config.toml
d_model = 256
n_head = 4
norm_place = "pre"
bias = "none"
init = "normal"
seq_len = 512
doc_mask = true
train_tokens = 1199000000
Each number is 500 + 50 x the weight over its row's rms, rounded and kept within 0 to 999. Layers, rows and columns count from 0. Numbers have three digits each. The size before them is the row's rms in percent of the matrix's.

# layer 3 attention value, 512x256, rms 0.344, rows 423-511, columns 64-127
102:520588483499511505563465579534529483518610489526431495549582567559484406495418554508454494517551539456493531479508457550584564540447460496412485524487523462496536416496436507516426502425562496
091:473474417504498410325551428412511482494455490535507483502496518508542543501464476409569472455479531495557467447487468520515552514480469504556513421420451552478572504505566544477550578441458377
095:530496567485495509527462398564492510456504478505455419478545546514497386566548461545529615500443512540548440552474419481489537483629550521388453534568519491447489548445603515560579499563571467
090:470414451490487509375500494514553497425524547510532622482543471524442514522586487496479518542498429500491531525499484554391526511498531560511460486498610481481466461512482540494563536514568609
094:591488472512462444491535505469507483454510546507434505442482505529414562459539534547361466518543460534543421484584483526484396522499529437554511480413347503582524545437382459476502531509546483
103:476487498505562562465479397465475568544489387508528460457544483522563480453464502518448491485451460515497472521500562483579452581482559497519481543474545518466463550486442551511422555544462503
091:538535622443451541525542437466440555537579475487488615477563552519499428358462445472560429474571472514479457463489463514539493513513521474537599474541582422510534513464419435501562451493536558
105:516521473534573370539573478571504492455382428503538510463396426481501522439578431488469487448427463513435574537629503577520404544526446427493407429510539515465437473556534542466566539489478459
094:469498501510591460435345548505554452444503473584394496470565534503518554505554493604542419456530494484547470461524519576616453390569364490399460427395457495500526535518589546448441505488467491
107:546493534514420524528452565468411438423450572539540491527514500467442520410488497502483518527489469508439497401571563445444471545442492480522451538497486549522439480539433488464510578462466606
085:606525556532517470549429514552628468496533496502447538461508458552448518537474507514489496476458451503493535514442555493483553494540532520500484519476375500512414512481439586515489542493502486
105:528498439569590557490505497505383575584498588496468528532530590470535605593487478437567528518466562479580501586564528535453464552587569478467490494522478601436546537455488442493609500573534453
098:550463514591477511521586469532432557460486561504559523550451575454352547501439494569435526514563507508530459445489562596572480602499435530522557459516440465492544524431547540524546551506514515
097:506491557436628536524583467504440538528516529468569468480535475469529393566514553584512485539562513431561501440525586524502477459561477512532384462444478428505567559485475602530496557463551513
098:485514487475553409535435553495517488483530559590472570591469498530556534442534488406489447402377452464556547485519499409431508509519504492455457507561469457437447505510560584535465466467469510
100:554524452499533516549472457454485438461502530503468515550524567518488466517424388480517446560525584521538519539513537500541597483539448546467525461538560443477468443378525446492455542504507587
098:418493562484463491520516451533544490510600458479556411571529427403532588499562589565516506448437503515519454552521521504443596460526567466469403472458469495482431559479548445469460521533507534
093:550477545478489372407504502508521533537399431518461591577526496582499412528470519458544475542505506467387528505567445473501453462498564463516561504479567562521541557482417531513513535444521554
103:467533490460480505518594498573523488577485425420473508536498537495579537507448510538527556477485434656498427495431407550557520436497479549505568564429491521450527504579477498567494437505542448
095:470330543488588533572466460512497463561571571456474544477468426530534524542453530525564512496496524485561448539492537463604433475498491514483488472510481583394465536444410530532496488419536534
088:546435527477590547620680543451475524503537515569441580503503371496513477509483437538461553516450519502594480581518481489556517592464503574479566535489483479487522446540542503500507550461505487
102:422543475458536539455468470494520450534578518555527461550422411624536465541443506498470464419504482486485515520396521519519485548513478530514448598458500501578484389521427484467464466574526690
095:469541437518533515376458590577535529532497495475497455453446544463512524468506500548604485540547447470542435411506591478492527530574447436562524493496529462474504517417482561546556424492480551
101:426407434499465380546450541459440486506516571484553506488417497613487516458558589521565454414485486544427581477463557546497486446603554466429432490538541495499434475568551447533501416472527476
093:509476475562478492539475490460444443453460594492529487612479553445534520542481519543498473470459452476481489459467453581524370520479469497484472487525577490543469447540538455465505558504488490
098:472430557466551523577444502496523500519508562473529395469586456429429498468480488463461558523503517460469497488475507482457460490537511529505438575429529578440407547528515476418462546496512568
106:557518525537534598590504468556469541456478431471438488527576525540437518526503594452416498501521502521527458466638400562489562495500550553470473553488426501441486500559504538485519624594604522
098:429527486511486474498544497566573484466553438523497458491547456547576566542478500492584496464536526622376499502473422526424552478543484508431539519432611490548445473541386468529509567452497302
100:533482481558499511518561483484460511591471537477468509507599479542480463518504451454544555483493529521550455470531467525561548616501492545443534467517442577481556539474555566555458518628480456
094:548541375445528527497522570609409392544536522427543531530456425560436465552469433387457471519497409379524452481479595535590479481489552549491487466473472556490459437540502507495457536534488525
098:517532470538507524523551497491524521498498463545433454420581419486543561464560469600502470537518518497475507478496604446515529441474515501441497560476462390618527589485560436453467471540549445
107:450493514465368524524505447619462490534479471547508487508570459508509518472500533466481536472527467428489570486405521600383562553518539606534527528590495541488453492515363438499435469489524497
097:499496576501512508492523504542504556467567523562515478530544485547431486453501510515416450577536414616550556502570517513471632424543502554478450502545579551471612407485506539443532559444527484
092:475517544555453486550576596583484558462507522488560539486506559459650468564440553535531504521504512598497455404563568474550477492514476506593501547560512483480464484513501433402455575491492467
093:554532460456540441457510513434462603509507404418534575515539461550525491542526503446554500479568465567469436490539533479550487473469633589448534424486514527413496462526463444517499552536400420
100:439530523485490517483476549461516467495441496477510508569543502479513563498510532450459432438443472441491412482474596546470452470451576462513457552475484425620480497521548401532458356512481509
099:500549499410574478540536486480484541403570480410518553464460610465451438541508495445462512506532580360501394472450499480588517498527453387540521452488493490434585560476509417503496535518410525
094:569509443472556575566427514525481515496496557436441487467518578447395548577497509535579555447434439494474611502598450500411599523438566570541464441486506465623497509518491525557508420513526479
098:444531547523460488547534472476532447426558533535530462540486557461544502457423512501571556589551471573521503408417481464472486490500568513494524350505563552454541480466544481477579451423460503
092:467594511608551549556461481507459489568501546497451443488481543564446522550534460538401527506531427510500582527508475490496599517482509480558406475495527573484501450507478505535593470408458542
096:596570493495482581471480537439429475522445423509518542465534505547436570463466497461543470526460488554488484512527454534507495475555450479519606497602566533577501409596516458499564409496577485
094:431512506510502490448447484437551492486533521481537570518362353435547541506389438569402507358439519567552551529514441503501539438483537516472521480497487478505567469484578489485514442499546459
090:536439473521501470506454539510501430412553499464485473492569505502482605489487530561528474526463534495533491482454480550460490503571464520508481502439567588493559514451376573511473466452548498
094:625526586508524505521489520432530461445448529538411459572475496537475453502521522392520507422330475486518555535539469461495539398527435391542384464604530501453509509512520478537432605440544576
098:561524441494562404466445528553501565484503348447449552456461537536480415458575451518516517533506502471501482473542488515566444552513472478587446503551571588492456455501490413491556575471459637
092:548470529436424387526494521506506506535508468494453490520517555477540421519420448467465474501522532502536463483482424543461446493532513488439516413406601585534637577410494490530545446546396556
096:557505535573533495494468455444467519473528437576453531405527510465520494473541468528478516541560543546456492486473522527466446456442501489463535529446419395456491491452463410485562510538537431
099:513494518479449387431639551572516463466446478563480493504573439479432546494528560554508461481464481519381526412444420490448451470529532552524488565521468497520503559503482504555477539487482582
096:559533490460433446505471497497446554442493571411410493549454538517576517501501484499541529402501480546501430530464517503423431453553591551498450580502551480484441428516566482493515581473565414
092:433516459478581449484503405466471490527508508537493475627532505539505470399586504551497462548547408514443408522508542559446447527382529524422489541470502504569484482436489508540477533440533497
099:481470479451451512422446492491508552516429430507370557509430423560534548545485492597504512498561481477466448442385541432490532503482472549542443396509562510581423487481564401517467541425538447
091:484513561501502491565598473544580496507565508498586509516540502473451510507476453436450447484499449581485493489477472551482498494606468532479459436354464551573476490445516517424413568603450518
100:422446548548518452432481508528458597544504548418517504468460578463543471553518498465489527521468429536451537528505458420394468525513511400587475486464555501499489519492528480521518468468497414
094:511482504565498464449540564587574384484458528550582531526482504483489499428477523525543489487446417489502541517547516502507536431492452452441559537451504513515477518501524466574416485494479401
099:494469446420494364468471465564458477484474511491453404478519461505522542582503519506507644501461490556572500509559508533493500477471461491472476523454438461446492482522477566518483510449481471
099:506615460477580437465489522553404554549572487504439476445500476446489493514467433552606498596523493457457507402523519529484522516459542577578421543662477534414511545479482530532477523476461478
097:501595465395509499552472512518481505473490547518446465471495474461554555500491489506477459497449528428516479505537501537521549416439463454487465470559370399384473585496571438502456495575526482
104:606467322492515430535511486409533398531476520572513479503478567615463469468545503500510538524451501582477524566504465402510547587526452469443581515408490516525477466533458470535562540463408455
098:461514534536459495420517503467413490445523511476522544514570568479510466421563521534386550474596516512540556568555483489509607442369461477473576470596503416555570495432500476554502485497531490
097:504429487453411515431589486556415610514456532526563471527499555531422459475516502495526455526545445507423497468514655480457486479512480470511556444419470556565454494449522527566501479497473600
091:507455491571468560460512434518477527537481510446493497554518419459560473471426496561524494486561504551490437490485513586451478459548481401510507571462516475468473568533521545551584546611491544
084:506470463499544509482550542567506469613477509431507490488504443439501512479519473463515458475535466406615444517463529511578557482463570431438567508519461544366546564540482455543486490566476453
090:517488484494519557515481551449537461483446524471487594479484477397449360478495493490570471440443435411556433521497543497397536470435583475487478462540361513460555487488499514463537553494438579
103:395461491473514545554489424477536462541468480511430382511542607496538552565520585582533503453481542420549460529509491534432478445498535463504511454498528474421462468502483551497583560495480441
096:484476548557465534507512487468498480559491470464520431491470567528575443509506532444430571548476498505465465504468592493505519488503382415464559491396495437530569450499459449499503486498585388
097:512548510528513539448515595441619499513546552455510527514544493524473449420503589505461525513479459512551469480516467552523510440415445471628453464503549595472549448492498472542539456494548458
097:492512504510493528528475500501454401472477496432423470488489568493519560497496507404475536488463497522462570434512402488506545557565574505501443481551576482520483563570484550477548418528549626
095:570476424448509606461578507395456540560516505616442513499493554479498507470502455519443469459520543512444593494431504505574539501503542509512456475434508483530550511487554430468539486464509427
088:531444518541485565490526468485453529543448506508499538511493433494479518557505555477427489486492447519455424451571517446492498588472571531422541541519556453539462487439504525484411506539423506
097:518591410561552512528442498510506580486495442510486470435469473498502532492431454469491491484477560479413394523519465610443536486602560525514460494469531456573478519566546472535523580504503528
090:538517484548489532445489479638517578529480465518468588544517457501461503434549486469380438444491466497523538498491461483560446540483511517546570582467618442537549590487572580514513497495518513
097:496580527475477448524545410585499544479479521536450543538456565492636396519493510541504564498460535540534493404513520506457453417398562465528478513467471481374475463396421505532492578441534506
089:465459455603457461536579511583433499459475478630484506511605456574577581461603535424496434422463521585467464507374522486553447516474585567490583526603499534522450511471586503583490530510395583
093:495505502494512441325473554448484467566454556636586460469470448531535473534582432458453483519492527467440519486436450470511555467560467489465581494434395526548486527471510418512626425476572531
100:485571470540458604486568453469531505451510536413517442539522647510441471411492474492595461475569530446511398505481505470410510461513460487501398470491522482482551460479519462454486510566486514
088:507490489425472432540628549444589401553550488442539562564492538460532575560512477484465521414521451516528469498461564425547519517460437491480527591508496553436395514418453565536530491537505524
094:468530481538508472353537456475501540484520449549448542650466458513423481466490498462536467500463467411584441487435437515510494517509586564498493407552518367593496432518503527611515495535539526
101:487482390490487417611461496493496443491479552509494464570554526573481512511434511398508573534519485627499516509483546415482539453518442436439478544504422415556538486496561488540479498467389482
097:566572527548477441549554464502425488559476466508463491441511428485501435540541447474478643508462529464440499504439457477539598474578483485640436455505447508553504541497511479457508493487542558
096:408519465530474506424559461564512497457437513527565624491424441624616399485458547426568477593459539499407484522545488506548511556513501530562494487501429471495459405464531555573440547504496445
102:443525514483524429558479510397521559548546628477547459552460446534515487444496601522455439426477502459422538477511491474485565563508462452495489510580505448564460510450431552483495480592584514
098:457540476508394510507518537525546530601472515483502507515478541457461490558515448626461433440594463520527467510449499430533531608513528499522455558553577492460449398518422508444491508501463516
093:550478398500505437539503564486520453413528562453513512448540449530437467455472475509470489534508400434522477459472566499556550614561530476443535449515563504597457374559470461511449528538543508
096:440524420619528441497568538562541567495434423468507511513436410467541519532452513445412586479516556459511565540471528444463530540602622546449467445612510499494591527480466526474514435489505456
099:439486486525506433487455497483536439467486471471501507428543450400473423397465624430530497489498633483474469460411514410447444548415468539392504614490461509559466475549452438472513518559635483
099:562486619481534504482478478352515628501412521590549458539469527423477462515576411437508503575537482503486604438541483550522492590492448460456419495496523626481517640511427503528519385478530510
095:447527502479532504510484438426519533510506398497483517489554574510493394464528403591510539438460471448349471458426461548579485514492478474547477606408488533443458474560494498520469455438490452
096:548545449526475495563502483439485468447599535514461525591500522518518441515492521516548462531454522545504446559384549451450482473481411523552598486417437667483468522439453482456504507583515546
097:480532418514493440475428463530448469535498482396446529548562564492365486457549545456437477482483531486476504484455382529489525538552391539604393531556442503463477499496467522472557469498536417